Weights of a small GPT-style language model, trained from scratch on English Wikipedia.
Size: 25 layers, 4 heads of 64, MLP 1280 tanh GELU.
Architecture: learned positions, no biases in attention or MLP, untied embeddings.
Training: a variant of Adam for these matrices, 366M tokens, 5590 steps.
Each number is 50 + 12 x the weight over its row's rms, rounded and kept within 0 to 99. Layers, rows and columns count from 0. The size before them is the row's rms in percent of the matrix's.

# layer 7 MLP down (transposed), 1280x320, rms 0.024, rows 533-537, columns 0-159
075:46 36 37 56 39 50 73 51 52 67 60 56 80 57 53 50 50 35 52 42 44 65 74 44 64 59 74 42 50 39 48 72 34 38 46 20 28 55 39 59 53 41 61 68 23 56 58 32 39 60 42 25 69 49 38 49 33 64 57 41 45 73 43 49 33 58 42 24 58 52 50 48 58 50 56 51 49 35 45 47 56 34 56 56 37 59 43 63 62 49 49 38 47 45 26 55 54 47 59 42 42 44 51 41 36 41 47 62 54 57 62 69 69 45 59 30 58 36 55 77 48 39 41 43 48 54 62 38 52 60 59 62 53 37 60 64 36 46 59 48 48 43 63 55 58 66 69 39 54 66 34 26 53 56 38 51 37 38 32 43
098:49 55 64 47 31 48 75 48 61 40 30 42 57 56 61 39 48 58 37 40 46 55 26 61 45 54 72 64 34 72 45 72 64 76 53 46 40 51 39 67 46 46 25 60 55 60 58 23 47 69 29 28 45 63 51 37 42 51 57 39 31 39 52 45 62 48 67 43 45 23 65 77 50 36 54 25 70 62 54 60 53 55 39 22 30 58 56 52 42 37 41 64 62 54 53 47 64 33 49 61 56 56 46 35 43 42 43 52 60 67 52 45 66 40 42 50 80 62 48 44 39 50 49 55 68 45 59 71 44 47 35 56 57 70 43 29 45 53 41 49 56 60 54 66 54 44 46 65 41 55 71 54 44 46 50 57 54 43 48 36
074:52 69 57 33 24 58 62 00 57 40 40 45 39 52 58 50 67 45 29 68 57 55 57 55 60 69 53 64 73 65 52 54 42 53 57 57 45 40 57 52 44 43 47 54 30 53 70 37 35 58 34 68 50 42 41 75 18 31 54 39 40 57 44 51 38 41 45 54 48 57 57 62 52 45 49 72 69 53 34 41 58 39 38 35 52 60 48 46 58 38 52 51 41 26 52 54 47 49 58 40 57 43 43 40 36 54 47 51 54 34 72 62 64 43 60 26 50 50 54 48 57 52 46 62 49 76 25 51 46 45 37 51 45 29 54 42 18 41 42 53 67 66 56 56 42 51 39 50 46 36 50 42 37 62 46 23 45 44 66 47
076:49 57 27 49 70 57 53 60 45 42 50 55 34 56 48 50 41 33 48 60 49 58 65 59 53 50 40 43 37 42 70 38 48 48 54 41 54 43 44 65 30 29 40 61 42 59 33 44 50 88 44 34 54 58 41 38 28 42 51 53 20 48 47 36 51 53 46 41 44 46 76 43 65 34 40 71 49 37 40 52 38 46 63 53 47 70 63 81 33 48 39 60 60 62 32 54 52 46 30 40 61 61 51 59 23 62 51 28 50 48 53 57 46 57 56 43 56 60 44 56 57 59 55 53 48 58 35 34 29 52 51 48 45 42 37 40 56 58 27 48 51 48 54 43 54 57 47 55 59 61 63 56 84 48 62 50 62 21 61 68
083:66 40 17 46 31 57 74 55 62 36 72 64 77 69 38 63 55 52 43 51 36 37 60 62 63 54 62 56 47 46 58 30 49 22 37 54 49 33 55 57 44 49 53 49 25 42 61 55 67 27 63 49 54 43 53 54 47 59 33 54 53 42 44 44 49 52 54 62 69 26 68 33 49 43 67 39 51 66 42 51 70 36 57 51 35 45 59 57 52 31 58 35 67 53 31 61 34 49 53 56 53 38 56 72 50 43 55 41 43 63 28 56 59 35 37 60 86 72 48 45 39 47 44 63 49 48 58 21 59 50 35 55 49 45 30 56 35 48 44 57 47 53 63 51 43 39 43 56 36 66 45 46 61 59 51 42 57 58 36 30
# layer 7 MLP up, 1280x320, rms 0.0387, rows 534-537, columns 0-159
121:55 57 54 72 61 45 29 64 47 45 60 73 31 41 40 38 34 60 46 29 37 57 40 51 46 61 49 56 53 31 43 49 44 40 46 46 72 64 38 49 66 57 58 64 66 36 55 66 32 44 53 39 62 47 48 56 46 29 53 48 59 61 42 54 51 52 40 41 47 52 29 40 58 54 38 68 50 17 54 44 43 47 35 66 48 34 46 51 33 45 52 60 57 62 56 46 63 71 63 48 47 63 48 55 76 54 54 42 48 56 38 68 33 68 61 33 56 33 49 60 59 45 48 54 56 56 41 22 41 72 55 41 47 51 58 52 36 65 78 57 54 67 28 38 71 52 50 46 47 40 58 45 47 68 26 52 55 62 52 58
080:48 33 55 65 73 51 42 94 51 67 61 60 60 49 42 45 31 54 69 36 44 50 43 46 45 25 53 41 34 46 48 48 65 42 54 50 56 63 48 53 51 49 58 42 74 54 39 68 63 48 63 53 49 56 66 38 77 75 49 60 52 36 48 65 59 54 75 50 55 36 44 35 51 66 45 28 31 52 65 60 36 52 62 65 51 41 43 59 40 44 46 50 62 77 45 52 55 44 38 60 35 54 63 61 67 57 57 41 40 65 41 45 41 61 49 74 56 51 48 57 55 53 60 42 62 28 75 47 54 58 64 42 53 70 46 60 69 60 65 48 50 30 46 52 58 54 55 51 50 62 62 60 52 35 51 69 48 62 29 43
083:50 46 68 40 22 46 52 44 46 62 42 48 65 47 60 51 56 57 51 44 51 36 47 44 52 52 60 45 71 58 33 69 46 48 46 52 53 54 54 45 64 63 70 29 53 51 76 63 48 30 52 68 44 42 67 63 70 61 41 49 81 49 52 55 53 40 45 71 53 48 29 59 33 68 52 39 58 62 59 51 56 55 41 47 51 35 46 33 71 48 55 54 28 36 69 47 36 41 67 48 31 25 52 43 70 38 50 71 49 53 59 38 45 34 44 53 45 54 65 38 54 49 40 36 60 28 69 68 64 51 53 48 67 57 58 61 46 40 91 57 44 40 46 49 42 44 53 42 42 27 29 47 04 42 41 47 37 62 42 31
107:41 63 67 31 71 57 35 56 16 66 37 40 54 50 77 43 47 56 37 56 44 48 73 51 45 46 46 44 43 44 62 67 55 63 55 39 40 29 47 48 71 51 48 33 40 46 16 44 49 56 43 57 55 56 50 50 39 78 51 57 49 55 49 51 58 33 59 67 44 75 40 41 30 49 48 51 56 46 55 44 36 60 58 49 35 44 45 57 53 47 65 47 33 57 52 49 38 40 52 35 74 53 32 45 45 51 50 72 66 32 66 50 41 61 31 57 15 27 54 34 58 42 64 29 52 35 53 72 53 61 35 63 51 67 56 54 68 52 35 33 38 42 39 55 51 35 62 46 60 29 53 59 28 47 44 48 63 36 55 67